Each number is 128 + 32 x the weight over its row's rms, rounded and kept within 0 to 255. Layers, rows and columns count from 0. The size above them is the row's rms in percent of the matrix's.

# layer 12 MLP up, 1536x384, rms 0.085, rows 537-585, columns 64-127
size [ 97 101  99  94 100 108 104  98  99  98  91 106  95 115  93 102  97  95 107 100  88 104  89  98  96 101  98  94 105  95 103  92 105  96 100 102 102 105 106 101  95 108 100  93  93 107 105  95  99]
[[ 86  94 106 175 140 132 159 113 182 125 127  99 204 106 137  51 159  92 142  82  30 189 114 107 144 139 149 138 129 113 143 169 156 146 126 104 106 149 142  92 132 103 185 144 111 104 185  69  96 135 127 125 126 111 136 123 132  83 150 143  80 132  85  91]
 [168 159  96  78 127 126 140 147 131  86 139 132  56 167 126 109 123 105 155 126 123 117 116 134  88 109 148 161 160 120 143  84 132  83 126 169  96 102 138  64 129 121  99 109 110 113 119  71 158 130 102  92 161 178 102 139 111 129 187 101 174 124 104 122]
 [ 81 166 151 140 143 134 152 169 118 171  87 148 103  97 118 150 131 188 105 131 101  86 113 111 111  94  86 193 166 117 139 113 117  66 107  97 170  93  95  73 165 148 152 122  92  87 132  69  27  95  91 143 126 150 127  86 121 142 103 124 137 130  99 109]
 [155 154 129 176 109  96 128  95  78 134 134 132  94 149 148 138 103 107 117 128  92 125 127 134 194  71 158 123 160 171 105 153 112 128 163  61 111 147 121  40  81  94 102 152 122 126 126 136 115 141 149 166 138 115 145 103 115  90 152 179 139 155 128 163]
 [ 92  82 143 160 107 126 160 155 134 109 107 134  59 180 116 157  83 135 165 169 120 142 121  98  88 104 115 190 133 111 121 168 149 144  99 117 176  97 143 140  94  70 138 171 116 137 123 178 109  66  85 167 132 201 104 114  57 168 135 105 105 164 136 114]
 [139 127 133 122 144 129 110 117 179 139 131 121 102  70  78  93 116 125 163 115 127  49 120 165 144 141 178 110 115  93 123 130 115 173 127 104 111  61 141  82 180 146 149 140 103 141  66 119 170 109 113 135 208 101  84 145 156 124 119 102 149  34 157 125]
 [ 53 144 142  96  92 190  77 163 101 141 112  76 126 140 112 132  91  97  91 139 175 140 121 166 148 105  90 198  94 155 118  86 179  80 207 120 129 168 147 140 113 121 169 125 144 152 115 164 158 153 114  98 196  92 117 118 118  96 135 100 150 119 212 176]
 [ 85 174 141 128 118 168 134  59 141 132 180 128 129 128 123 151 174 169  84  68  94 139 113 189 111  78 103 126 114 106 182 125 112 127 135 163 109 107 161 166 133  39 171 101 163 118 159 191 103  95 138 135 160 143 156 142 158 159  83 101  36 123 110  85]
 [121 124 177 111 130  82  99  75 130 132 156 129 167 124  72 119  70 122 156 146 125 119 143 131 161 152 223  86  88 143 125 157 137  92 176  73 128  71 205 130 144 133 133 181 134 135 139 127  80 147 182 106 162 179 136 124 101  91 130 132 110 190 138 134]
 [115  88 221  85  95 148 132 108  97  84 141 176 123 129 127  97 126 110 151 120 160 120 114 103 127 116  78 133 118 168 164 140 151 111  49  84 136 125 119 142 141 133  58 109  77 169 115 111 177 134  83 139 127 136  69 108 148 133  94 128  87 163 108 173]
 [158 130 111  91 160  52 123 147 112 158 151 122 142 132 174 100 126 184 127 170 165  56 149  95 123 104 104  99 151  76  93 117 140 137 100  91  83 145 174 117 117  73  93 123 141 159 121 132 105 159 120 100 174 120 167 174 123  85 119 129 101  90 145 188]
 [113 107 115 151 163 115 104 117  78 133 149 139 108 152 128 142 152 176 167 137 181 107 123 134 124 164  71 149 149 139 124 153 137  92  68 138 107 120 122 161  94 108 119 183 156  89 101 132 118  90 182  93  67 117 126 161  96 188 130  93 142  71 106 143]
 [123  72 167 112  82  99 145 105 113 119 116 200  84 123 131 118  82 128  89 130 201 131 121  99  90 125 146 160 125  95 165 196  84 109 120 140 156 131  77 164 157 132 149  76 100  83 210 153  29  84 121 130 120 108 174 122 105 150 140 161  80 142 109 155]
 [100 155 129 103 143  76 160 187 126 161 133  79 143 148 105 182 102  89 112 106 107 104  80 101  76  67 128 107 148 119  91 164 176 120 183 100 153 119 151 131 113 140 122 136 138  62  93 141 126 149 173 115 110 134 142  54 165  73  93 199 157 187 153 120]
 [152 132 192 196  95  98  90  91 132 134 114 130 112 124 155 140 140 134 143 184 117 147 133 192  98 183 144 122 136 194 110 129 120 137 134 130 151 102 136 109 102 143 158 141 157 101 168 126 145 120 141 100 162 113  94 138 132 143  85 136 153  72 147 125]
 [ 97 100 122 150 138 128  27 184 134 126 178 149 145 184  93 165 115  99 119 109  92 134 118  65 129 116 167 125 125 133 119  96 118 105 136 136 182  92 185 147 123 114 134 103 139 190 147 131 137 137  98 158 154 147 209  82 126 157 120 106 117 135 120 157]
 [128 172 152 139 152 128 100 154 174 143 126 129  80 140  64  66 138 129  71 107 142 130 155 192 136 113  89 101 144 189 139 109 129  76 147 133 122 158 139 152 123 136 139 127 139  77 164 105 148 110  69 130 135 108 106 172 113  90 138 105 166 168 131 143]
 [134 148 131 161 150  94 153 143  99 116  86 158 114 123 112 113 156 153  70 174  80  74 135 157 129 120 155 159 160  99  94 101 120  97 116 121 159 119 105 128 152  98 151 119 170 105  95  86 162 148 144 102 132 158 106 137 111 133 113 112 134 123 110 148]
 [ 67 125  71  82 145 120 155 101 149 135 128 118 151 134 133 127 168 108 164 120 106 140 132 131  81  90 133 116 152 162 134  92 123  94 166 127 162 143  93 136 155 125 130 141 123 147 162 133  99 103 129 132 123 196 151  88  82 148 118 181 168 107 116  59]
 [135  94 162 105 129 135  96 130  99 107 160  79 154 118 109 108  84 151  90 153 183  82 110 163 108 144 184  79 163 117  63 188 177 162 188 103 134 139 110 134 166 125 123  92 113  96  92 125 161 161 105 162 154  92 118  93  92 171  91 123 127 171 131 160]
 [102 108  69 118 126  97 134  96 105 136 115 160 138 118 123 120 239 116  72  95 170 123 126 124 134 118 184  91 169 154 134 144 147 112 217 149 125 166 133 159 184 132 142 133 137  97  93  83 157 161 117 160 137  82  97  97 113 147 142  97 205 188 130  95]
 [169 104 102 103  96 159  97 116 109 110 153 106 138  66 152 140 179 118  88 160 119 112 140 122  84 117 128 128 187 138 170 137 165 118 127 113 176 165 167  95 135 125 106 112 126 142 185 134 103 139 125 172 191 138 154 161 114 105 187  58 116  95 122  71]
 [ 87 154 155  99 115  75 137 148 140 117 123 146  57 134 101 145 122 130 100  67 147 117 106 121  94  83 148 142 110 126 129 192 149 144 197 144  78 122 149 138 167 125 143 128 152  94 136 134 134 175 119 124 123  67  88 124 123 114 152 124 106  87 177 124]
 [147 144 139 136 167 110 108 136 137 109 167 106 136  86 172  71 102 121 141 154 117  93 166 105 135 151 155 125  94 105 111 206  83 143  47  68 109 143 137 150 122  65 144 136 131 156 115 141 134  63 132 122 134 129 167 140 108 149 145  94 134 131 114 150]
 [131 158 108 127 129 112  92 125 122  79 141 130  92 106 103 145  98 112 161 132 138  95 138 114 175 111 151 120 155 163 102 138 112 117 129 185  85 146  75 147 156  98 122 168 127 161  99 119 100 101 125  69 155 166 195  91  86 193 140 112 133 158 115 157]
 [ 98 135 131  98  91  92 135 123 159 147 121 103 109 134 148 113 112 120 151  96 141 168  61 148  86 122 114 160 114 168 113 105 166  30 163 177 104 103 114  99  92 109 143  58  87 125 144 108 117 105 171 205 148 100 134 157  62 118 141 144 111 152 118 107]
 [ 93  85 121 145 126 119 139  97 203 149 173  97 169 183 103 118 138 106  45 140 119 169 137  95 120 109 129 123 105 127 144 165  96 170 137 188 179  50 185 117 124 144 167 208 144 101 178 166  93 143  85  90  99 126 142 127  79 143 112 130 118 112 142 119]
 [165 104  71 157  98 108 166  94  53 148 193 100 105 121 155  72  76 147  94 154  95 135 118  81 151 129 167 133 138 152 130 136 133  93 103 144 151 108 143 118 147 106 196 113  96 187 127 131 184 125 110 144 129 127 103 121 119 132 150 169 153 123 134 195]
 [ 91 105 132  78 101 137 115 100 173 135 102 163 126 155 130 103 176 124  85 138 161 191 113 196 218 108 158 128 152  95 119 129 129 136 193 148  80 135  97 139 107 137 153  80  35 110 137 132 137 168 110 113 161 111  98 101 126 148 110 119 126 125 161 122]
 [134  63 153 172 134 103 131 154 136 120 155 166 142 114 113 141  86 136 187 177 130 134 143 132 113 142 103 106 126 148  94  90 109 124 126 133 130 129 221 123 120 128 108 166  93 134 141 125 175 104  68 103 156 212 125 119  61 107 127 104  73 165 116 118]
 [126 127 149 100  68 169 174 171  90  66 188 161 128 131 144 112  94  79 142 119 139 130 144  62  75 134 157 218 154 138  70 161  91  79 117 106 167 134 151 168  83 131 146 147 122  76 135 170 126 143  96 160 174 151 128 137 143  99 184 128 131 164 114 144]
 [161 113 171 107 146 176 128 116 101 100  97  98  72 111  62 162  81 117 128 155 143 146 119 135 147 157 167 116 132 155 101  51 114  85 134 155 101 165  80 100 141 110  98 137 142 100 111 136 190 148 116 132 132 196 124  96 124 139 108  30 129 133  98 185]
 [149 137 181 173 133 128 110 153 113  43 158  98 112  81 121 101 127 151 108 115  91 137 187 136 135 135 171 116 153  98 114 184  87 128 160 128 130 129 108 102  80 201  91 126  60 119 157 127 217  85 130 200 167 175 125 117 112  54 175 114 104 125 141 151]
 [159 141 142  88 170 210 157 112  83 112 195 118 148 108 140 130 128 165 159 143 147 127 197 140 115  98 117 156 168 182 124 104 152 158  92 161 156 141 130  81 148 131 121 130 139 148 164 144  84 113  96 102 158 157 126 175  69  86 168  96 126 176 130 124]
 [127 122 123 177  98 138 105 121  77 148 144 165 127 163  74 116  93 139 133 151 155 168 163 122  87 110 132  80 129 117 120 139 112 118 157  80 122 127 126 136 132 130 143 182  52 120 128 135 153 171 102 154 112 154 159 170 101 138 111 172 134 205 120  62]
 [149 159 175 164 116  95 128  95 152 138 115 113 201  75 147 158 101  76 114 113 106 167 162 144 105  96 129 133 101 130 118 189  64 105 185 117 137 116 164 112  95  81 156 144 137  90 138 148 210 135 120 131 112 123 146 134 181 255 120  98  83 107 116 217]
 [107 146 125 121 125 169 147 137 173 120 118 138 146 124 118 121 191 114 122 108 118 141 167 160  93  74 126 169 202 115 169 126  86 165 147 144  92 118 108 151  38 127 135 151 108 123 113 166 104 201 133 121 116 128  91 160 132 167  62  85 131  98 162 121]
 [119 133 124 161 167 169 116 103  43  52 193 197 133  91  89 180 141  72  66 128  65 110  37 133 100 143 115 155 100 139 173 115 115 111 140  95  85 164 127 108 136  50 172 113 164  87  93 122 135 145 138 151 175 129 156 143 119 141 137  58  78 151 135 116]
 [109 110 126 148  86  73 140  86 136 167 124 139 153 136 119  96  94 125 133 104 134 158 189 124 116 122 132 171 145  99 125 108 127  96 111 117 122 119 120  79 105 165 116 127 113 207 116  74  53 147 122 179 161 162  89 126 159  77 166 143 185 140 108 137]
 [163 152 168  91 144 127 126 104 158 151 154  93 144 110 103 135 160 141  79 143  95 136 111 153  96 151 119 108 149 140 142 149 140 120  96 129  87 139 116 144 120 187 180 107 153  86  59 129 170 121 118 123 108 112 142 143  97  95 158 129 153 129 107 137]
 [147 170  55 130 128 134 126  55 107 162  99 161  91 111 107 119 155 131 124  90 175 122  80 114 157 133  75 126  64 116  91 164 118 118 127 140 128  82 124 156 127 131 129 186 163  92 106 126 179 139 141  29  70  85  84 154 165 154 195 113 122 132 137 101]
 [164  89 113 103 139 141 185 200 119 111 100 139 142 103 111  70 152 126 126  98 175 131 152 184 131 101 159  69 131 141  88 134 123 102 139 168 110  73 107 121 112 120 113 120 127 156 168 137  96 122  93 130 147  84 161  96 120 192 175 141 143 181 150  93]
 [139 173 154  78 109 139  96 134 121 123 116  91 149 145 127 133 168  98 128 147 134 139 121 142 127 126  99 168 143  79 161 111 200  71 133 127  72 125  96 160 139 167 126 115 169  72 165 100 109  70 122 192 145 150  98 156 114 134 127  99 194 196 135  97]
 [152 135 125 112  83 100  81  89 104 137 122 135 134 117 153 120 190 128  82 117 127 101 216  98 101  95 150 110 163 125 139  73 131 149 150 140 157 144 185 131 169 155  79 190 140 102  98 139 142 173 110 138  98 106 115 106  73 130 159 132 122  83 147 168]
 [ 83 174 124 102 126 120 121  91 117 109 116 111 106  75 176 127 147  99 100 101 122  98  63 138 169  50 110 149 191 146 147 145 150 100 135  27 167 169 154 132 138 111 137 177 140 171  42 133 147 141 148 109 140  98 137  84 121 186 105 105 129 174 152  85]
 [108  77 132 178 135 113 146  80 123 142  98  21 105 103 119 131  86  80  92 189 201 122 152  60  86 138 133 109 141 119 111 129 141 123  91  67 138 186  92 172  89 188 133 101 103 140 128  67  67 105 154 142 146 136 132 169 162 213 150 182 119 123 182 154]
 [ 61 137 129 150 152 120 147 180 121 185 114  58 128 139 119 128 151  91  74 113 143  75 158  78 159 192 167 129 158 156 106 124 142 130  91 113 147 131  89 134 165 174 118  94 164 159 113  98 153  62  91 133 189 107 156 135 118 112  91 134 115 171 114 139]
 [122 111 156 154 106 107 108 125 126 147 127  53 136 147 148 170  59 133 100 103 126 130 144 109 109 109 174 125 165  96 139 163 141 149 149  98 152  86 163 107 132 150 176 163 141 124 107  82 142  99 201 190 155 185  91 122 107 146 152 125 129 168 133  92]
 [156 100 120 134  82 155 115 159 146 135 121 122 125 124 132 181 147  88  93  55 150 174 182 172 121 110 120 152 146 139 120  78  40 135 206  57 147  89 125 151 101  98 162  97 161 115 160  98 141 114 123 155 128 131  83 129  77 155 188 111 102 163 112 133]]